Part of a small language model's weights: vocabulary 8192.
Each number is 50 + 10 x the weight over its row's rms, rounded and kept within 0 to 99. Layers, rows and columns count from 0. The size before them is the row's rms in percent of the matrix's.

# layer 6 MLP up, 896x224, rms 0.108, rows 0-62, columns 0-111
091:31 50 49 50 42 50 51 34 38 47 69 44 75 57 50 62 55 52 50 45 52 49 58 45 51 53 52 61 30 56 61 56 56 38 42 60 45 33 70 55 47 45 56 50 55 35 52 53 47 47 42 35 52 40 54 44 37 54 65 47 52 51 51 47 55 51 58 30 38 50 52 49 45 57 52 67 51 42 40 41 43 31 51 51 39 53 59 58 46 39 48 50 46 51 61 75 61 48 71 51 32 66 54 40 42 71 46 46 40 44 48 40
100:24 43 46 48 59 53 35 60 49 46 46 35 51 47 52 49 34 49 43 42 44 53 58 55 54 75 32 57 51 45 51 50 45 51 53 44 32 42 53 36 48 45 50 63 37 50 65 46 52 52 54 44 56 40 49 49 72 67 41 55 59 46 65 52 43 47 63 50 50 38 34 67 53 50 43 62 43 43 39 55 43 29 33 52 59 45 31 40 51 52 27 42 73 44 33 29 40 52 55 25 32 67 55 62 45 60 36 54 48 46 61 66
101:43 45 62 48 58 52 58 48 57 53 44 39 67 45 59 79 43 54 45 38 70 59 58 52 64 54 54 57 47 54 47 55 59 54 62 44 49 64 67 44 72 33 50 34 54 48 81 61 62 51 47 49 46 59 38 51 43 51 51 63 59 58 63 47 44 55 48 50 35 40 47 51 60 37 53 51 57 62 53 43 65 30 48 52 60 52 39 50 42 52 39 59 33 63 51 53 69 42 58 30 56 35 28 60 51 45 54 49 50 50 40 55
101:55 43 55 26 38 57 46 73 47 73 45 66 73 45 54 39 58 48 44 49 61 41 45 54 57 42 47 70 58 63 50 46 56 46 44 48 65 37 62 54 58 65 47 60 51 35 59 46 26 36 52 66 61 37 58 61 52 55 48 50 54 54 41 52 46 55 57 67 57 37 56 45 51 49 51 27 53 63 54 42 71 45 33 38 59 19 53 51 44 45 51 49 53 36 43 39 35 46 61 51 63 36 45 60 56 55 50 35 61 52 49 45
092:49 54 62 54 59 48 34 60 51 53 47 48 45 45 46 53 54 62 39 48 50 43 53 46 55 47 47 45 45 50 53 19 44 87 50 41 47 43 52 41 59 65 32 54 36 46 68 42 31 49 58 57 53 57 57 64 54 64 46 62 55 52 32 59 40 43 49 46 40 53 34 48 50 52 53 66 55 59 37 57 39 64 25 36 39 35 26 57 57 45 48 42 56 41 64 39 61 44 45 43 52 58 38 44 42 51 41 83 55 59 46 45
102:58 59 44 52 51 53 50 78 42 36 33 37 49 46 51 38 50 44 70 55 59 52 45 44 39 64 57 62 37 48 41 62 47 60 49 53 58 64 62 46 46 24 48 50 49 50 55 45 61 48 66 36 60 32 64 41 48 53 47 60 72 51 27 53 60 54 41 60 52 65 26 56 41 45 57 50 57 55 47 11 45 36 55 52 47 56 51 53 39 54 60 55 46 57 47 40 58 40 44 38 60 71 32 56 34 36 58 41 52 35 55 41
091:42 68 42 55 46 46 68 56 53 46 46 51 39 41 40 26 40 66 32 56 45 41 39 54 54 27 58 58 32 65 59 46 63 41 55 35 47 43 73 48 40 60 35 37 60 46 53 56 44 42 44 43 51 54 71 45 54 48 49 56 39 34 54 51 39 31 53 54 65 54 41 38 49 54 70 78 59 46 47 59 54 57 43 51 58 48 48 68 44 27 36 60 52 55 50 59 51 47 62 50 55 48 53 52 57 58 42 54 67 49 53 47
103:50 55 51 55 64 48 90 31 50 46 51 59 51 47 63 55 64 48 42 39 47 64 46 49 61 38 56 48 50 46 58 49 54 33 43 46 47 35 45 54 34 53 49 28 54 31 55 52 43 49 48 37 71 48 43 50 46 55 65 40 57 55 70 55 53 59 49 47 36 46 44 45 42 16 54 54 51 38 34 41 53 67 40 59 45 55 64 46 38 27 59 52 43 54 42 70 62 63 68 50 44 44 61 41 50 57 51 54 50 58 45 46
104:25 35 40 35 48 55 32 64 59 45 29 50 48 53 41 49 37 59 52 40 51 55 52 45 36 49 59 43 49 53 34 37 50 44 49 56 56 53 48 53 59 40 62 50 48 43 49 68 46 54 50 65 46 36 49 49 43 40 59 31 60 46 74 53 51 49 40 58 51 50 47 48 55 46 33 34 48 33 41 44 67 45 52 48 43 85 80 38 61 46 56 48 32 52 53 53 55 45 45 36 49 63 56 56 38 49 39 60 57 34 67 52
109:47 45 28 36 56 36 28 51 41 37 48 41 57 71 55 44 55 49 58 37 56 44 47 45 56 60 34 59 45 48 30 43 46 64 47 53 40 41 56 70 69 37 56 50 51 49 53 46 51 41 58 51 42 40 53 70 43 50 67 22 60 61 46 50 44 53 38 38 50 75 38 46 50 41 56 57 40 55 57 36 44 47 37 48 40 67 50 61 46 61 31 51 38 47 42 38 50 36 36 46 55 45 62 64 52 55 46 45 44 52 69 58
102:47 60 69 48 74 31 58 57 64 56 54 59 57 48 49 27 46 49 53 51 61 43 55 44 54 46 52 60 37 55 41 40 53 42 46 69 40 51 56 73 42 52 58 47 54 35 50 45 39 46 61 45 44 45 57 43 35 57 43 62 31 42 49 62 58 55 41 63 72 49 67 63 56 56 37 50 43 45 62 58 50 62 51 41 56 64 63 54 47 40 46 51 59 46 54 42 66 45 62 62 34 28 53 65 44 57 34 66 62 54 63 60
092:56 50 49 45 61 61 58 46 60 44 44 38 67 58 33 39 59 58 38 36 55 36 51 47 43 48 62 41 51 50 54 58 72 26 52 45 50 35 45 47 52 56 51 49 49 38 76 36 46 49 57 58 59 53 46 47 61 44 49 50 54 40 53 42 71 44 64 35 50 61 59 58 53 43 41 64 51 32 62 42 77 43 47 58 52 42 53 34 46 59 61 64 59 55 49 43 52 63 35 40 41 37 45 47 48 47 58 36 36 48 57 42
106:41 44 45 62 56 39 52 25 29 52 52 45 45 41 45 54 43 40 44 33 57 42 37 52 44 49 52 50 36 56 45 53 55 46 56 50 54 58 51 40 60 60 41 38 66 44 40 47 38 55 49 38 45 35 63 53 41 46 40 52 37 83 62 58 42 55 54 50 54 62 54 50 45 50 49 56 35 50 30 47 45 53 51 51 39 44 53 39 63 45 54 54 42 53 53 71 54 67 54 50 45 56 45 66 65 45 42 58 59 49 44 64
102:35 57 31 62 64 55 48 39 45 53 37 45 43 39 50 43 47 41 50 35 53 39 57 53 42 53 59 52 63 52 42 45 64 57 63 53 42 47 40 54 61 43 44 33 69 45 42 62 47 60 67 42 48 50 42 69 75 44 38 44 49 38 59 49 49 58 43 51 53 36 44 39 68 29 57 61 41 63 60 43 60 33 50 46 50 69 51 59 53 65 44 60 43 49 50 45 37 40 52 54 38 40 40 42 26 50 31 65 50 45 63 39
102:56 47 41 37 46 49 66 38 46 44 66 41 49 68 44 50 47 27 42 62 43 52 18 43 49 55 36 37 58 50 43 56 36 42 55 67 49 34 40 43 40 54 60 37 53 42 42 66 75 33 46 60 50 45 47 56 36 37 44 63 81 63 54 60 60 51 59 41 51 49 46 52 48 72 36 59 56 42 47 28 47 46 51 34 38 35 53 50 44 62 56 49 55 50 58 47 56 54 40 45 30 47 42 42 52 52 58 62 51 37 54 64
110:45 54 63 51 64 50 40 42 38 64 47 54 44 40 45 52 60 64 53 57 30 42 31 50 64 52 42 36 74 44 55 53 43 46 27 66 55 54 37 51 40 62 63 38 56 51 54 49 56 58 65 49 53 62 55 39 65 45 42 58 58 26 62 53 66 48 63 48 60 44 58 40 65 35 50 49 69 47 45 44 50 51 41 41 52 48 54 18 33 52 50 41 78 51 37 48 63 38 34 49 52 41 46 61 52 47 46 47 47 48 37 31
096:53 54 67 33 44 46 52 37 40 44 43 55 50 48 53 50 50 57 56 55 63 59 31 33 56 66 48 51 49 40 52 49 60 55 51 45 38 60 47 59 65 43 51 55 55 58 60 40 47 73 52 39 60 50 67 47 58 41 41 53 52 64 33 43 64 50 32 42 49 42 58 48 63 59 45 65 54 30 53 55 57 47 60 43 51 59 41 48 52 54 51 54 36 52 71 54 53 50 62 51 44 46 64 64 44 57 59 69 48 49 30 37
105:49 55 54 24 45 39 38 56 41 48 50 42 51 71 54 55 52 49 48 72 44 66 55 49 47 42 26 53 43 47 71 42 51 55 60 56 57 60 59 45 56 67 39 32 51 21 61 50 65 56 41 69 50 45 61 29 45 72 39 43 46 41 56 50 60 55 56 34 47 57 40 56 39 50 46 54 55 56 70 49 51 53 48 49 43 61 46 32 41 49 45 59 55 38 59 72 59 61 61 53 38 46 40 47 46 58 54 51 61 61 67 55
107:44 46 70 43 45 48 57 30 48 47 46 40 47 43 37 51 63 40 43 67 48 59 43 41 56 67 49 50 42 58 52 40 43 54 45 59 34 47 33 60 67 65 40 45 37 27 50 57 27 54 55 38 68 48 49 41 33 39 46 49 50 46 67 47 32 52 47 58 58 64 63 42 52 31 37 51 44 56 64 60 50 26 32 40 38 47 59 52 45 53 57 43 36 50 37 61 64 53 45 51 74 53 53 39 50 43 36 44 66 46 69 51
109:37 41 61 39 50 58 58 68 58 35 38 47 51 45 37 40 41 44 56 45 61 45 60 50 54 46 36 51 42 54 63 58 55 50 65 62 56 47 60 47 47 68 43 47 49 48 57 40 61 62 32 65 45 38 62 59 42 47 57 56 31 47 45 50 47 62 46 49 60 39 48 52 40 56 52 53 50 38 45 42 41 59 45 62 41 64 39 56 56 64 61 56 55 61 20 49 49 54 43 63 45 41 59 49 50 56 57 51 57 45 57 39
101:25 57 46 57 65 53 55 47 56 53 45 33 62 46 61 64 46 52 47 46 47 39 50 45 32 48 47 74 47 51 40 69 49 66 37 28 53 30 47 31 52 59 60 58 72 54 55 35 27 64 54 44 50 50 65 45 41 48 52 40 45 49 53 55 55 44 58 37 59 42 49 41 63 56 43 52 45 35 47 52 49 55 51 56 55 35 59 57 48 46 52 53 45 53 38 43 57 52 47 43 39 45 43 63 62 48 29 52 43 54 62 58
108:27 54 34 46 63 45 58 59 40 59 51 50 45 54 49 57 60 51 54 55 54 59 43 43 62 51 36 36 63 41 47 28 64 79 42 49 61 52 41 43 46 48 51 35 73 48 54 52 52 49 68 58 46 35 43 41 48 55 55 39 60 44 56 40 54 67 39 51 55 38 29 30 42 43 57 41 53 50 63 33 56 48 52 44 48 52 54 56 53 22 51 51 39 56 55 53 53 64 65 56 46 51 57 64 44 42 57 38 64 36 45 61
102:43 53 50 53 46 53 41 41 50 40 60 48 45 57 54 51 68 56 41 62 47 49 49 49 39 55 56 52 51 49 52 60 26 47 44 49 34 47 51 68 58 51 57 53 39 28 50 39 53 46 30 36 70 54 37 37 32 34 41 46 50 59 54 54 47 73 63 43 45 48 44 59 57 58 67 47 31 47 55 40 66 40 56 54 56 54 48 48 56 56 37 43 44 56 46 46 44 59 43 54 50 40 42 35 58 54 64 50 50 50 27 54
104:39 46 47 48 48 46 43 64 72 49 56 51 44 42 62 58 53 55 49 71 66 69 53 39 47 62 45 22 62 42 44 47 52 34 40 72 48 41 44 52 33 49 54 52 62 49 46 35 62 51 38 57 54 49 31 52 42 49 57 58 55 59 70 49 40 57 42 57 47 54 50 52 59 59 60 47 51 42 40 37 78 47 63 60 44 64 55 41 29 29 51 36 59 51 21 49 43 55 36 46 57 46 61 54 45 46 55 43 56 46 39 59
098:51 59 39 56 61 35 52 38 51 34 52 52 50 27 39 57 66 73 41 49 40 62 53 63 37 44 43 44 54 45 49 44 58 51 55 55 62 63 50 53 50 44 39 55 52 37 66 50 51 52 54 46 53 38 52 43 56 55 49 52 64 38 65 52 32 48 60 62 66 45 37 47 33 59 60 43 43 54 46 59 50 55 64 47 62 50 51 44 43 50 32 43 37 52 60 38 49 42 54 35 60 59 49 51 49 67 44 24 52 31 68 50
100:50 61 50 68 51 66 51 38 41 44 52 41 52 32 39 45 64 45 41 43 60 55 52 51 70 41 49 75 52 43 69 47 29 67 72 43 43 51 45 43 44 47 43 45 52 55 70 58 33 63 57 45 44 48 41 49 57 53 44 34 50 57 52 54 56 48 54 46 47 51 58 46 89 53 33 57 57 37 65 42 64 65 65 60 60 36 46 50 69 55 54 48 38 54 46 38 58 47 59 50 51 55 49 50 43 63 37 57 43 52 44 37
103:72 56 43 51 49 36 66 59 50 48 47 56 48 61 71 55 42 50 48 51 51 26 34 53 64 51 32 34 53 54 30 36 47 52 45 40 61 60 59 73 48 45 52 71 54 62 70 54 42 62 66 48 65 43 38 36 56 38 39 55 53 32 44 61 57 57 58 37 52 57 41 46 42 52 55 52 40 53 67 35 44 52 62 27 55 39 53 51 39 52 56 30 58 43 48 50 53 55 52 59 32 49 41 51 33 59 37 49 40 57 30 51
089:39 48 58 76 37 58 48 43 51 42 40 29 47 34 42 65 43 45 54 62 47 61 48 67 53 51 51 69 51 44 47 37 45 50 69 47 49 44 42 29 60 49 63 50 54 60 59 37 50 56 62 52 56 38 55 47 50 49 60 67 63 57 40 28 54 59 59 37 59 62 32 41 51 45 48 45 52 56 53 43 65 40 42 44 29 51 51 39 49 55 64 45 51 57 69 36 40 49 49 61 44 57 59 37 50 44 52 54 48 61 76 38
092:32 27 54 33 49 37 38 49 51 36 68 60 42 23 53 58 35 50 65 37 32 35 47 40 42 64 42 60 52 41 51 54 55 51 48 64 38 46 37 48 44 48 50 39 54 47 38 41 44 43 45 56 48 45 50 41 63 62 62 47 47 56 52 46 45 53 51 47 53 47 66 51 57 41 68 42 54 39 59 50 49 44 61 56 56 47 63 47 68 48 50 56 56 51 36 49 50 57 59 39 57 48 44 49 32 52 67 68 63 36 48 35
100:60 66 69 58 57 43 49 42 60 48 52 40 41 66 47 61 60 56 32 46 52 34 48 42 71 56 47 57 63 64 42 49 42 55 45 51 66 60 57 39 52 57 59 46 48 35 62 58 51 61 57 53 52 50 47 42 46 46 58 58 42 59 57 55 47 47 59 53 63 45 41 45 33 38 45 56 61 47 62 52 46 28 48 68 45 47 65 50 31 61 53 34 37 50 38 46 45 41 42 39 42 44 56 62 43 52 50 36 63 48 61 55
101:51 68 66 43 41 54 37 63 29 41 39 42 62 49 43 40 46 54 49 53 47 61 37 53 66 52 57 50 57 40 70 49 47 50 48 43 36 81 57 60 49 65 40 54 57 45 51 49 54 39 32 42 68 43 38 53 33 55 61 47 49 69 23 58 44 41 50 41 52 43 37 63 66 41 49 40 63 32 53 64 49 51 53 62 63 41 49 60 52 46 50 42 66 68 69 61 46 65 69 49 35 70 54 44 50 55 53 43 55 26 53 46
107:58 41 48 45 43 57 58 58 43 52 67 55 52 48 52 29 56 58 47 48 50 33 42 44 54 58 51 62 45 55 49 52 44 49 62 45 48 28 46 39 43 37 65 45 50 52 47 37 48 56 43 46 56 48 47 62 52 25 47 53 58 48 48 31 43 63 56 48 46 56 44 47 57 36 65 44 58 54 40 32 52 46 43 56 48 51 55 36 74 50 54 54 58 46 44 49 40 49 60 41 46 63 52 59 31 60 62 48 52 81 67 57
101:50 41 51 56 32 75 36 56 51 49 52 50 36 40 43 49 36 53 39 56 59 44 47 42 54 55 60 50 37 54 55 46 31 50 50 56 52 53 51 50 43 33 44 48 40 38 59 57 52 64 43 44 41 32 53 37 43 48 41 57 64 39 35 52 41 48 41 52 64 58 63 40 47 52 62 46 45 57 43 42 35 59 56 58 48 54 56 28 67 59 69 42 58 55 46 28 52 67 61 60 55 27 62 48 49 63 48 48 64 52 45 31
100:44 63 47 56 36 45 51 61 58 31 55 53 55 48 58 51 59 62 40 66 46 47 70 74 53 47 45 28 70 57 52 42 43 48 44 59 48 52 45 46 47 48 62 43 58 44 38 38 55 50 61 55 43 62 48 57 47 62 42 32 42 39 34 35 25 43 58 47 80 40 52 38 49 61 58 69 35 46 56 66 49 63 39 61 46 59 52 57 62 54 51 47 36 51 37 45 52 35 26 54 50 65 55 61 47 30 40 57 62 54 53 48
102:39 29 46 41 49 51 40 63 66 41 52 50 52 42 41 57 62 39 61 54 40 60 65 53 41 45 44 56 49 46 52 64 45 44 59 49 56 57 53 45 52 34 42 64 67 46 61 51 39 42 35 79 29 66 62 37 46 52 45 37 45 53 59 44 44 68 35 24 56 46 54 57 49 73 49 64 47 63 48 30 43 42 56 58 47 21 33 51 64 49 49 56 59 49 37 55 53 43 64 66 45 54 65 41 62 62 50 48 54 48 68 47
104:50 52 49 78 30 70 42 43 60 49 58 53 37 51 44 62 60 55 63 72 29 55 54 61 53 44 27 57 56 48 57 67 51 41 60 59 54 36 46 64 55 48 38 28 52 38 43 50 46 41 54 55 43 41 55 49 66 69 40 33 42 44 42 51 46 59 41 60 55 53 45 64 52 49 47 53 45 62 72 52 58 35 45 42 46 49 73 41 50 51 54 42 46 48 55 55 50 50 51 60 40 49 59 34 47 66 30 41 32 46 55 61
108:58 41 52 44 46 54 36 55 65 45 42 42 62 40 60 48 50 61 68 44 38 41 36 53 67 54 42 34 32 50 60 38 51 45 62 60 56 45 62 57 75 46 56 50 46 34 61 33 27 63 46 67 44 35 50 51 49 43 49 53 52 40 55 24 55 52 47 46 35 55 41 49 33 43 45 42 49 43 44 49 52 52 39 50 64 68 48 55 40 51 56 55 55 43 37 55 47 30 43 45 61 65 47 74 15 59 34 43 62 59 50 40
105:44 65 49 65 52 48 50 58 36 51 61 49 58 41 48 40 63 57 66 45 45 50 60 48 53 31 39 51 57 49 45 46 45 55 49 58 32 42 49 37 41 44 53 36 39 56 72 46 47 46 52 30 41 54 37 72 34 64 52 45 49 55 53 37 51 60 62 49 39 51 35 52 39 62 39 47 57 45 45 52 41 64 35 63 45 62 59 53 41 60 78 70 32 70 33 51 50 70 60 61 35 64 50 44 46 51 35 42 60 54 37 37
092:37 42 55 50 52 54 48 41 56 42 43 38 43 53 52 36 27 61 58 68 51 39 56 53 36 62 45 54 60 43 46 59 62 38 56 51 52 63 63 42 44 72 49 36 43 49 53 37 54 47 63 21 67 47 39 54 63 47 45 53 62 49 55 58 57 73 50 41 50 29 38 53 70 33 53 40 50 51 32 35 64 53 33 52 58 45 42 48 38 56 44 43 51 48 48 50 52 47 49 65 50 59 61 55 49 52 67 54 64 57 68 39
101:42 48 59 68 49 29 46 63 40 41 46 57 30 37 51 59 37 42 66 44 61 36 46 57 53 48 43 56 38 51 50 58 51 58 48 50 75 56 48 65 60 30 31 50 51 45 66 41 59 23 60 54 40 69 26 51 33 49 61 50 64 38 40 47 33 50 57 70 51 36 49 45 62 44 34 51 58 60 44 45 42 38 42 36 47 44 49 54 56 59 54 61 32 44 42 50 61 35 38 53 60 58 56 56 41 53 55 48 44 60 43 44
099:55 45 45 42 34 55 60 39 46 56 36 27 38 51 38 56 52 51 43 52 47 49 55 57 63 32 48 35 44 65 42 54 51 55 50 49 31 60 57 34 61 31 56 53 54 48 68 37 46 55 47 56 37 46 46 56 60 66 28 54 50 43 48 44 44 47 39 59 39 54 34 71 49 60 51 45 52 28 46 36 40 49 78 65 42 57 56 40 53 53 43 53 50 54 38 61 41 45 49 63 47 60 57 42 46 76 40 50 59 49 51 22
097:67 44 36 56 52 52 57 57 66 35 53 45 56 37 62 41 47 60 53 47 33 47 38 46 67 58 48 38 43 53 39 67 62 51 71 62 62 50 48 56 60 50 56 48 41 48 35 48 46 38 39 54 59 55 66 44 57 63 40 41 55 35 40 52 51 45 59 38 67 49 39 55 47 66 55 49 34 42 60 64 46 44 52 51 58 54 61 63 53 54 59 46 42 42 27 31 49 69 33 42 42 62 51 44 53 45 51 54 81 58 52 66
099:49 41 27 51 41 61 66 56 43 42 63 56 52 51 53 53 56 49 44 44 33 39 44 54 63 57 50 53 40 63 37 38 48 48 42 64 55 67 44 40 48 39 54 43 41 49 64 44 49 36 44 59 44 53 48 62 62 51 51 59 58 44 34 52 33 56 52 49 34 66 50 34 60 72 48 52 43 64 63 50 56 42 35 51 38 42 45 57 49 75 53 34 42 53 45 56 53 52 48 59 43 42 44 55 53 67 45 37 62 34 57 44
101:50 51 58 50 38 57 37 62 40 59 51 35 53 61 48 68 39 34 41 56 33 54 50 50 52 40 50 38 58 47 64 35 45 66 65 51 57 57 78 44 42 40 41 42 40 48 60 44 47 61 45 53 58 39 27 38 35 26 56 64 50 54 56 28 43 60 61 60 43 47 51 41 60 54 49 46 51 48 24 38 59 47 48 58 44 46 31 52 54 57 37 40 48 43 56 49 52 64 35 39 42 50 50 43 39 64 48 37 48 62 37 39
097:44 57 41 42 70 55 50 63 30 41 59 47 56 27 57 36 58 40 50 52 57 32 48 50 53 58 42 68 55 60 35 47 58 48 35 42 45 50 45 48 51 50 49 65 47 39 62 54 60 42 57 56 58 37 29 60 61 57 66 40 68 57 65 48 56 59 52 56 54 48 49 59 62 55 43 53 51 49 32 37 36 62 41 60 54 56 54 54 52 62 39 38 37 58 35 47 48 25 43 46 54 45 52 62 43 50 43 51 65 36 46 48
096:44 47 42 46 49 52 51 40 70 45 57 46 54 36 43 63 27 65 59 60 61 42 50 47 41 60 52 52 34 67 39 44 49 41 46 44 54 72 46 55 59 47 52 43 51 36 46 37 30 58 46 58 62 49 61 55 51 42 55 54 49 42 48 76 36 53 53 51 38 49 39 39 56 47 53 42 43 40 58 48 56 63 50 58 41 55 62 55 66 37 33 55 52 51 53 68 39 48 49 45 64 59 45 45 49 52 52 52 56 36 54 69
093:42 70 53 55 53 53 66 46 63 39 48 45 50 49 57 66 49 53 40 52 59 69 44 59 61 57 52 47 49 30 41 55 51 21 40 53 48 54 52 50 54 55 50 51 64 52 48 39 42 38 52 55 57 46 56 49 25 47 73 63 63 34 69 57 46 60 61 46 49 47 52 39 58 41 60 75 53 61 48 62 59 52 54 62 35 43 46 55 43 30 51 39 49 43 55 39 67 38 56 38 56 48 69 43 45 32 48 44 47 58 37 50
094:46 44 52 41 50 58 61 52 49 40 56 64 36 53 49 70 57 42 50 52 42 58 61 51 49 46 55 64 49 60 49 41 54 32 56 45 43 45 56 63 37 35 54 73 64 59 63 44 23 41 63 58 46 36 62 36 52 48 61 59 60 55 43 50 33 67 57 44 50 49 54 43 60 44 53 34 46 48 46 45 55 49 31 43 40 57 57 36 44 30 35 50 42 52 30 51 28 55 51 48 51 50 50 68 42 59 43 44 67 47 61 52
105:55 63 47 51 53 48 57 49 38 49 44 42 50 47 48 33 58 41 59 55 59 33 55 41 54 58 53 49 40 73 42 63 42 32 44 51 45 37 55 56 38 64 53 56 45 61 56 42 55 44 38 66 45 45 37 47 53 43 38 52 37 46 47 42 57 56 68 38 58 60 46 34 48 48 51 42 59 40 52 53 65 45 43 40 64 37 61 42 71 60 61 48 31 56 39 32 30 35 58 66 54 38 53 55 50 45 57 40 65 66 56 53
093:51 33 39 49 59 55 47 62 42 50 57 44 57 50 50 52 53 43 45 57 47 34 34 59 58 58 51 70 33 49 51 37 70 36 55 50 51 49 46 45 41 48 67 39 56 36 59 56 48 32 47 55 29 49 43 37 66 37 39 57 53 76 34 54 57 54 63 63 37 53 41 59 58 52 52 48 59 51 47 46 52 35 49 46 38 51 40 45 48 49 58 32 34 32 33 46 60 53 54 62 45 47 38 59 43 35 53 51 56 58 45 47
108:54 54 58 48 42 55 55 48 36 57 58 36 60 38 37 32 60 54 34 54 42 42 41 60 52 34 58 30 57 57 66 57 69 50 44 50 50 58 63 55 60 59 59 56 44 43 60 45 65 50 40 63 49 38 53 54 61 40 44 56 41 59 47 55 42 32 57 33 57 51 37 58 46 59 59 48 41 45 49 63 50 48 62 41 71 34 71 51 60 35 53 60 51 72 60 55 62 42 35 50 76 37 45 48 56 58 58 55 43 37 35 45
107:33 30 45 58 49 36 70 40 46 44 56 63 71 34 44 54 59 62 54 64 28 31 38 39 63 74 62 72 35 52 54 34 41 50 41 56 44 40 54 45 57 38 58 60 61 49 56 43 34 44 66 45 48 48 58 49 50 48 54 40 44 58 48 55 49 67 48 44 47 51 56 58 46 44 43 60 59 48 50 52 47 62 45 61 66 48 46 37 47 53 43 66 40 36 55 65 35 48 75 49 44 52 44 32 68 42 50 37 54 51 44 51
115:33 60 62 43 41 44 54 45 43 38 56 53 43 60 50 44 38 52 59 27 46 54 41 46 51 53 26 52 51 60 63 38 54 46 47 50 78 63 54 52 54 54 47 38 33 56 55 39 44 56 38 64 44 29 49 57 30 42 37 44 57 44 48 41 55 50 49 53 46 38 24 54 48 56 53 63 48 61 63 80 43 57 47 60 56 54 49 50 59 62 33 68 35 49 56 42 47 37 44 49 41 61 52 51 40 41 65 60 45 41 51 40
099:50 53 39 53 43 39 58 61 41 49 41 59 65 52 48 59 60 49 64 34 21 47 60 69 54 44 57 54 54 57 63 31 65 51 48 38 63 63 56 49 54 47 30 45 49 56 68 57 50 57 56 49 59 51 55 60 44 41 31 44 63 53 50 77 47 46 52 48 40 53 60 53 62 56 54 51 77 58 57 57 46 47 50 59 50 49 48 56 60 63 51 39 39 45 45 49 46 62 71 69 60 56 58 48 52 39 42 44 54 47 48 52
098:55 52 50 55 45 61 43 65 62 51 53 53 37 57 52 56 40 58 23 53 57 50 60 56 61 60 41 47 45 41 55 57 51 55 62 50 35 50 44 49 45 58 53 45 30 55 76 38 59 41 37 62 46 49 51 60 53 68 46 59 75 48 66 44 25 50 65 56 55 51 53 50 50 42 72 52 50 57 73 51 53 34 47 49 52 30 61 58 50 46 43 26 51 51 41 54 51 45 46 64 36 52 53 65 52 41 41 44 57 63 64 54
103:38 32 57 45 24 44 36 53 68 66 59 60 56 67 68 47 68 61 34 41 46 46 67 34 43 39 47 70 54 62 40 41 69 42 62 43 53 53 58 45 51 47 37 61 69 47 51 29 51 61 45 52 38 39 61 57 43 44 69 43 53 43 52 54 51 56 45 43 59 60 52 42 34 48 43 50 63 63 38 66 34 36 56 33 42 55 46 34 66 59 48 57 46 45 68 62 37 59 50 66 40 54 47 50 69 57 45 48 54 40 54 50
101:52 49 52 40 41 66 57 62 36 57 58 58 59 34 57 44 54 52 34 47 61 52 49 61 24 64 48 45 55 64 42 50 28 45 39 43 59 43 69 49 43 51 44 48 56 38 33 41 44 61 45 55 31 63 55 52 55 25 57 50 52 33 58 38 51 66 50 56 33 22 48 45 46 45 43 65 53 53 45 34 48 35 55 61 56 60 39 40 44 48 65 53 47 52 31 35 49 48 54 39 50 53 68 54 34 41 51 64 61 40 67 49
095:66 45 46 42 47 64 50 40 37 48 60 50 50 46 39 40 56 56 53 37 51 41 50 31 41 48 43 46 56 44 70 67 65 28 30 50 67 58 54 46 48 48 58 47 52 42 61 39 48 49 51 56 44 44 61 41 62 59 44 46 52 46 52 54 34 46 59 52 43 34 45 53 64 55 46 54 57 48 54 48 40 40 35 62 46 52 46 48 54 49 49 67 57 61 65 32 56 51 44 52 67 43 64 60 38 45 69 69 52 61 40 44
101:55 40 68 54 38 53 50 39 42 65 59 43 30 34 46 58 41 42 52 61 52 40 55 45 42 44 65 42 66 50 59 35 40 53 60 44 53 54 34 75 48 52 63 37 66 34 37 52 38 44 66 54 60 39 65 45 48 54 67 57 48 46 42 42 57 55 54 49 59 46 54 46 63 63 45 54 42 56 63 46 33 38 57 60 61 59 53 61 60 57 45 34 48 58 65 41 51 54 45 47 49 57 51 60 56 73 30 45 35 50 50 44
099:48 56 30 56 41 55 44 58 49 50 43 48 45 52 65 49 46 51 55 43 29 60 55 80 35 57 61 48 41 49 54 32 51 57 49 53 55 64 46 49 61 55 52 43 48 48 65 58 50 52 57 56 75 53 34 41 51 56 50 36 75 45 28 65 57 66 44 48 48 62 45 65 66 61 60 57 47 70 48 69 49 52 44 31 44 65 50 53 47 53 47 41 46 33 25 24 66 40 37 54 56 56 32 58 50 62 50 58 53 49 41 44
101:35 62 65 42 55 45 54 32 58 46 39 53 64 34 47 64 39 53 66 42 44 44 54 44 70 66 38 67 42 57 52 50 61 72 61 68 46 48 56 65 37 50 49 43 51 51 50 55 36 48 58 40 33 50 48 37 56 63 41 45 46 52 33 58 62 62 51 55 73 44 44 65 57 39 64 39 58 40 38 44 38 35 72 49 39 32 47 55 57 49 47 50 66 27 42 54 44 61 49 44 50 57 36 45 78 44 49 33 53 61 51 51
094:74 48 61 64 52 49 47 56 63 52 62 41 57 48 45 47 61 47 39 65 60 39 51 49 50 45 69 39 61 23 50 53 31 53 43 56 63 58 59 55 30 43 49 52 48 48 66 52 51 46 44 45 36 33 42 55 45 67 44 61 43 28 46 61 49 43 32 39 58 38 47 56 50 41 42 47 57 55 37 41 52 33 54 73 58 68 65 38 61 48 63 45 44 55 48 60 45 51 37 59 45 57 41 44 50 44 55 42 48 69 50 50
098:49 48 54 47 53 51 60 62 37 48 34 43 59 45 56 53 39 58 49 41 51 48 56 38 48 43 47 47 62 59 51 30 46 47 51 65 38 55 50 31 39 39 54 39 31 50 66 49 63 44 57 56 46 34 60 38 44 52 45 49 38 49 58 47 35 47 37 43 34 42 56 57 52 66 47 31 46 54 33 39 44 46 44 43 59 47 67 31 71 59 40 59 64 39 36 45 63 40 61 45 40 65 58 47 56 58 54 48 68 51 33 56